{"n_head": 10, "d_mlp": 2560, "rope_base": 10000.0, "rope_fraction": 0.5, "tie_embeddings": false, "init_std_qkv": 0.0162, "init_std_o": 0.0, "init_std_up": 0.0162, "init_std_down": 0.0, "optimizer": "muon_variant", "warmup_steps": 200, "final_lr_fraction": 0.1, "steps": 5520}
Each number is 128 + 32 x the weight over its row's rms, rounded and kept within 0 to 255. Layers, rows and columns count from 0. The size above them is the row's rms in percent of the matrix's.

# layer 4 MLP up, 2560x640, rms 0.0599, rows 1063-1087, columns 128-255
size [ 99 108 105 106  92  93 105  92  98 100  99  82  99 104 101  94  98  97  99 101  99 106 100 102 101]
[[ 97 118  82 146 141 145  49 135  89 191 145 100  70 101 112 169 131 157 134 219 109 165 171 146 121 172 110  88 156 157 132 120 132 109 154 133 132 112  72 108 151 139 170 118 161 139 154 109  97 119 132 122 138  90 157 108  84 133  80 137 150 139 142 134 193  76 174 108 178 112  89  83 145 130  66 138 160 171 116 105 112  85 174  86 140 141 130 115  65 155 180  97 139 122 116  86 174 166 120 157 162 170 160 121 133 124 171 190 109 153  81 174  67 146 122 118 163 183 184  98 145 153 127 144 101 114 103 112]
 [ 97  88 120 103 167 150 139 132 154 142 138 116  78 147  84 109 138 100 118 137 175 142 117 195  91 142 155 138 104 159 160 103 132 122  87 118 125 109 154 125 123  69 185 139 199 114 107 128  93 175 110 181 111  89 147 121  97 115 173 103 152 133 132 108 184 166 123 176  96 166 134 131  89  94 135 138 201 162 131 114 176  98 176 103 126 125 154 167 104 117 184 126 164 146 109 113 142  81 161  97 101 143  60  50 127 153 155 153 102  82 197 126 112  76 100 109 149 108 101 124 154 106 146 135 123 191 153 165]
 [167 185 117 111 128  93  95 113 153 141 170 134 126 149 191 104 125 186 153 171  89  82 120 190 119 146 197 107  90  58  58  93 143 151 159  85 124 162  88 122 125  74 131 111  71 118 137  70 163 115 115 116 143 185  79 190  50 156 180 139 199 124  78 110 106 132 152 100  94 120 103 137 140 108 109 139 108 158 133 198  84 142 149 100 101  98 106 133 109 121 132 145 163 147  86 118 108 178 120 163 125 158 139  89 118 134 123 150  95 134 198 100  86  89 121 128 116  59 148 169  95 158 105 209  76 102  83 186]
 [ 94  88  85  93 173 176  69 170 126 203 146 122  97 143 111 113 113 116 125 109 154 115 107  82 102 144 149 123 137 154 133  84 117 110 121 171 129 193  35  85  67 104 107 157  87 118 155 118 135  52  92 153 162 168 126 102 121  94 109  80 147  77 145 116  80 168 137  87 138 130 163 169 132 139  64  90 188 131 102 157  95 163 168 104 106 191  85 105  75 129 127  85 118  93 158 136 133 132 117 156 113 153 125 126 119 136 153 130 144 120 157 137 125 141 112  87  56 135 120 179 161 127 175 122 117 162 140 130]
 [153 154 168 131 136 156 137  83 151 157  98 167 149 144 110 151 120 192 172 173 138  83 110 157 102 103 183 145 115 100 166 104 189  93 107 128 109 152 124 199 137 142 140  96 171 134 152 163  67 152 118 159 188 206 148  97 143 158  75 119 160 154  56 107 120 113  66  74 145 123  76 153 179 125 116  91 106 125 170 148  75 100 100 112 157 129 160  70  70  43  77 106 119 164 135 149 120 118 149 114  99 135  71 150 105 143 152 113 181 151 133 141 162 151 120 166  90 149 171 107 132 111 122 103 144 119 123 109]
 [147 146 174 139  98 156 103 146  83 178 104 116 141  89  73 150 108 145 127  60 144 172 123 128 155  44 158 135 180 174 186 129 159 117 101 103 155 103  96 127 138  98 139 157  97  41 176 132 124 141 159  97 146  85 112 156 105 132  68 144 132 127 173 175 134 127 163  38  95 132 141  56 151  68  91  89 124 148 122 108 149 143 102 144 150 129 154 163 138 148 170 102  97 172 166  79 153 125 127  52  68 175 133 128  41 138 170 146 113 118 107  91 159 135 133 106 152  76 156 169 116 130 137 113 209  76 123 118]
 [127 198 121 114  77 158 121 151 189 124 128 128 123 140 138 137 152 120 133  93 115 140 128 126 163  55 128 153 138 159 113 185 127  82 117 128 110 103 138 128  85 105 133 107 148 111 153 132 142 109 138 102 122 167  89 135 177 181 128 136  88 129 109 176 183 119 150  96  88 125 182  87 107 134 138 152 174 100 113 231  97 108 194  70 157 134 147 136 140 120 103 130 222  72 136  80 138 172 147 128 163  82 119 113 131 118 111 131 158 100 156 183 132 131  91 140 112 153 165 114 160 113 106  63 110  94 164 104]
 [116 106 149 191  86  79 145 132 135  70 175 104 138 129  56  83 171  48  77 116  43  96 109 131 110 118 121  71 172  96 158 196  86 145 162 123 110 135 171 106 164  74 196 156 141 135 155 120 153  92 100 190 121 119 151 173 167  58 101 105 109 111 170 118 111  96 128 182 187 122  88 140 138 113 181 149 122 115 129 160 138 105 140  61 146 122  71 160 185 114 135 137 122  96 183  98 124 114 136 151 183 128  94 132 123 145 122 123  60 102 133 108 204 146 120 108 152 101 108 104 148  71 126 157 167 126 114 144]
 [113 109  95  83 128  66  92 156 106 168  67 110 105 156 112  85  81 116  72 156  96 134 166 174 131 121 106 123 113 125 112 126 116 126 144 149 131 153 100 131 162 142 100 121  80 128 142 159 144 142 127  91  98 135 142 152 111  99 107 125 117 135 140 171 177 105 112 112  97 162 157 129 127 168 128  96 112 139 112 151 123  65 147 111 118 103 129 128  74  77 114 137 105 169 124 182 152 189 109  88 166 190 149 138  93 111 163  96 155 123  79 178  99 153 136  62 147 137 116 138 156 162 144 190  98 140  92 172]
 [200 146 120 161 121 156 100 132 156 166 107 126 113 108 112  80 118 119 115 119 144 117  77 145 136 170  97  75 186 112 144 186 117 134 100 159 144 107 130 161 138 100 174 152  84 189 113 110 143 117 100  91  95  99 131 188 121 148  91 185 135 176 104 140 149 113 114 112 117 183 121 161 187  76 102  63 136 131 124  84 188 198 120 129 122 113 111 128  99 125 130 156  72  82  72 126 192  62 137 154 106 135 139  90 111  60 145 175 139 134 150  95 121  72  98 156  86 137 158  86 132 151 209 124 142 174  91 102]
 [133  88  60 131  99 160 103 104 169 144 136 108 121  99 110 137  80  85 122 120 161 150 136 164 175 149  73 131 113 152 164 125 125 147 177 165 138 175 177 144 136  99 152  63 158 131 178 136 159 136 127  88 145 128 147 149  97 138 120 168 129 107 181  95 150 114 134 153  99  93 105  90 104 174 121 136 163 145  96 147 125  74 113 115 111 139 102 148  88 135 145 162 167 160 137 141 143 131 157 178 102  91 174 192 161  48  73 125 116 100 145 170 144 124  65 158 184 194 151 130 137 135 130  69  93 174 120 139]
 [163 162 125 120 164 151 137 130 135 196 144 124 151 125  80  78 155 111 106 115 175 128  62  99 176 107 148  86 195  82 139 134 130 134 160 142 231 160 154 146 123 141 154 106 113 138 122  48 104 135 174 115  99 116 121 111  91 107 113 115 161  99 144 176 128 153 144 101 118 164 168 120 119  89 129 118  97 162 123 100 182 130  57 140  98 137 157 203 121 101 123  85 136 149 106 131 127 117 180 188 105 163 154  68  85 113  65 105 124 125 189 121 126 180  98 132 106 160 116 158  66 153  98  54 151  61 132 146]
 [121 152 121 128 119 114 109 129 148 110 131 185 108 148 117 110 173 135 125 119 180 128 115 109 151  86  97 112 117  85 126 111 129 158 142 161  70 121  99 109 130 170 120 132 166 121  58 126 107 147 161 140 122  78 132 169 160 134 109  95 125 137 118 146  69  89  77 130 109 130 159  91 119 126 105  85 164 166 129 137 164 100 181 156 151 102 136 135  76 114  83  71 101 133 143 166 141 118 128 146 166 128 106 119  64 125 147 161 134 132 161 126 110  94  95  81 113 105 120  42 143 149 151  69 134 144 127  83]
 [112 143 118 111  99 156 150 106 112 138  73 108  99 151 138 134  92 130 115  99 190 164 109 147 135 139 122  82  95 164  82  98 164 139 101 122 121  87 104 143 132 127 111 113 127 128  91 151  89 126 159 114 143  98 155 145 127 112 171 116 135 134 117 162 104 161 130 125 116 101 130 142 131 154 129 115 152 120 150 101 111  99  97 125  83 146 111 141 154 143 109 181 156 126 127 127 129 180  72 131 193 108 138 141  95 111 117 152  94 154 154 147  72 113  48 146 187 192 135 141 113 120 128 168 112 105 113 140]
 [135 147 119 147  67 139 143 154 122 138 173  88 113 183 149 166 114  92  97 158 107 157 115 142 182  91 178  94 140  89 127 128 163 159  92 126 111  71 103 131 108 121 134 184 101  81  88 154 116 151 163 122 159 121 135 113  43 102 156 120 132 114 130 179 136 161 165 119 170 100 166 106 125 148 128  98 106 139 147 156 138 152 107 140  98 198 167 103 124 106 153 157 108  81 146 118  58  95 121 152 147 157 164  66 170 117 126 112 144 100 146 172 150 144  78  81  96 134 162 161  74 108 115 105 171  94 119 122]
 [157 144 118 115 103  45 103  62 164 172 170 132 198 138 105 110 152 124 102 230 144 132 161 189 136  76 144 119 106 110 216  99 175 170  96 214 177 131 137 138 147 100  99 152 109  84 141 146 159  95 104 147 145 125 146  97  88 146 125  19 168 193 143 128  79 173 160 134 139  99 145 148 173 117 134 127 110  99  91 160  61 151 102  93 176 100 124 130 163  94 115  77 165 135 190 178 158 161  93 103 130  86 105 155  94 100 110 136  94 196 161 153  71 112 114  82 175 137 135 173 158 100  79 121 112 115  94 146]
 [154  95 125 142 175 120 166 113  99  60 122 179 126 151 173 130 187  66 117 136  92 131 163 118  99 151 119 111 167 116 148 109 141 141  94  55 135 154 135 185 126 146 163 130 191 119 161 178  82 178 165 137  89 128 160 172 111 145 119 156  60 154 129 142 108  40 161 142 170 109 115 155 121  52 140  92 117 137 114 129 143 186  98 145 122  81 134 137 134 108 109 151 119 133 128 104  68  97 119 128  99 164 131  82 165 170 195 122 151 131 139 131  87 135  88 118 146 100 117 169 167 146 149 109 139 129 143 159]
 [ 97 122 138 154 120 124 189 109  87 212 162  86 143 137 176 122 170 112 111 149 126 129 163 128 183 170  91 113 148 187 156 109 107 146 128 142 106 103 107 165 126 134 136 136 116 122  96 141  61 146 178 132 109  91 120 207 162  84 132 116 105 135 124 123  85  83 105 128  55 127 124 120 162  89 173 142 135 137  98 168  91 140 154  67 148 170 113 148 170 147 137 129 144 129 124  98 152 119 106  85  74 151 184 151 129 104 166 135 104 160 160 123 101 115 121  99 154 129 133 177 169  79 131 132  99 113  88 173]
 [146 107 123 100 117  66  83  70 151 130 161 119 123 171 124 111 152  91 137 155 125 139 128 126 123 109 153 106 183 157 139 146 139 159 118 117 124 154 167 132 118 145 120  97 172 177 112 149 153 125 179 137 124  86 159 131 102 152 117 119  91 159 128  99  80  98 163 191 140 148  82 128 134 141 117 143 104 150 135 125  83 105 167 128 152  82 120 143  89 181 166  80 136  46 115  90 121  66 105 141 118 124 144 198 124 123 167 149  86 124 145  72 127 100 139 113 161 123 150  85 107 168 112  66 181 126  59 161]
 [112 151  85 128  92  84 133 147  95 114 114 124 109 131 166 146 172 152 127 150 168 143  99  81 163 149 153 160 162  95 138 122 172 168 120  75 156 151 130 149 144 139 109  75 114 108 107 152 164 156 108 156 108 109 143 151 146 175 114 122 139 106 117 124 121 126  16 144  78 147  84 115 129 144 113 101 125  81 141 104 138 158 116 149  78  92 146 148 144  94 139 131 167 145  95 171 129 180 101 151 191 109 132 132 156 144 101 129 188 106 146 170 110 139  96 121 153 135 163 161 113  66 175 111 112 107 172 172]
 [152 117  95 149  74 196 202 140 113  94 156 143 206 141 146 189 165  79 123 174 112  95 125 110  60 155 159 120 141 156 106 148 159 147 101 152 163 153 122 164  97 109 170 122  76 153 149  61  74 159 145 129 121  95 113 134  98 101 152 170 180 166  82 108 129 153 132 115 147  79 169 134 163 155 125  88 126 137 104 152  91 103 100 125 113 185 103 141 143 116 151 145 150 170  64 113 117 162 147 172 122 117 116 130 115 121  72 121 147 115  94 129 146 113 102 104  70 149 116  91 144 149 164 108 103 163 148  91]
 [158 123 100 175 183  67  98 149 145 110 113 114 121  73  89 111 181 149  89 162 144 113 144  80 115 130 155 143 116 139 117 151 148 154  90 103 144  43 137 130 100  96 168 165 140 197 129 185 161  95 140  95 137 121 184 113  89 111 158 153 128  80 127 116 159 176  91 157  62 160 153  52 158 126 123 104  84 135  97  77 192 158 133 155 133 115 149 139  92  79 101 131 131 129 143 123 137 120 147 150 147 138 137 113 158  95 124 162  75  68 216 110 130 163 147 127  88 164  71 111  81 156 130 143 111 122 176 125]
 [106  92  57 179 128  99 104 160 129 139 143  92 107 186 132 112 132 122 114 167 147 113  92  87 144  92  71  53 141 145 102 119 135 118  53  55 146 111  97 162  99 138 167 124 129  74 149 123  91  76 131 146 116 159  97 153  54 137 110 112 127 116 122 136  92 124  95  43 125 134 180 126 134 129 147 154 138 110  66 119  95  79 121 117 114  84 195 151 144 188 211 158 104 162  94 115 151 155 129 143 118 122 108 118 174 103  96  19 133  80 152 193  92 134 112 107 127 161 125 122 160 160 156 124 136 112 134  95]
 [183 177  86 156 155  59  96  85 114 157 175 115 103 179 142 161  83 121 116 182 105 101 182  63 133 129 133 104 141 116 125 121 202  96 138 115 130 100 146 145 104 125 152 152 138 138  59 166 122 146 115 153 141  96 140  98 110 164 145 122 118 151 131 143 136 165 196  73 172 121 159 109  89  93 156 127  98 120 157 121 139 171 152  80 168  88 154  97 120  80 112 153 144  90  95 114 128 179 102 167 116 113 137 121  81 143 129  57  97 138  99 150 112 142 132 134 157 109 162 120 159 129  76 132 157  91 160 149]
 [114  75 143 174 124 135 148 111 124 158 129 119 135 121 163 129 176 125 182  97  63 112  65  96 118  99  71  81 120  71 158  99 105 154 126 166 177 116 113  91 142 116 134 170 119 130 142 102 125  98 137 119 130 130  83 135 152 127  40 113  92 130  81 110 175 147 127  94 107 126 149 155 126 108 101 103 109 159 110 100 122  58 141  81 149 168 155 128 112 148 119 148 122  64 151 102  92  92 130  44 154 164 141 128 140 104 137 119 131 154 107 139 134 136 113  70 146 119 158 137 119 183  97 105 123 147 154 142]]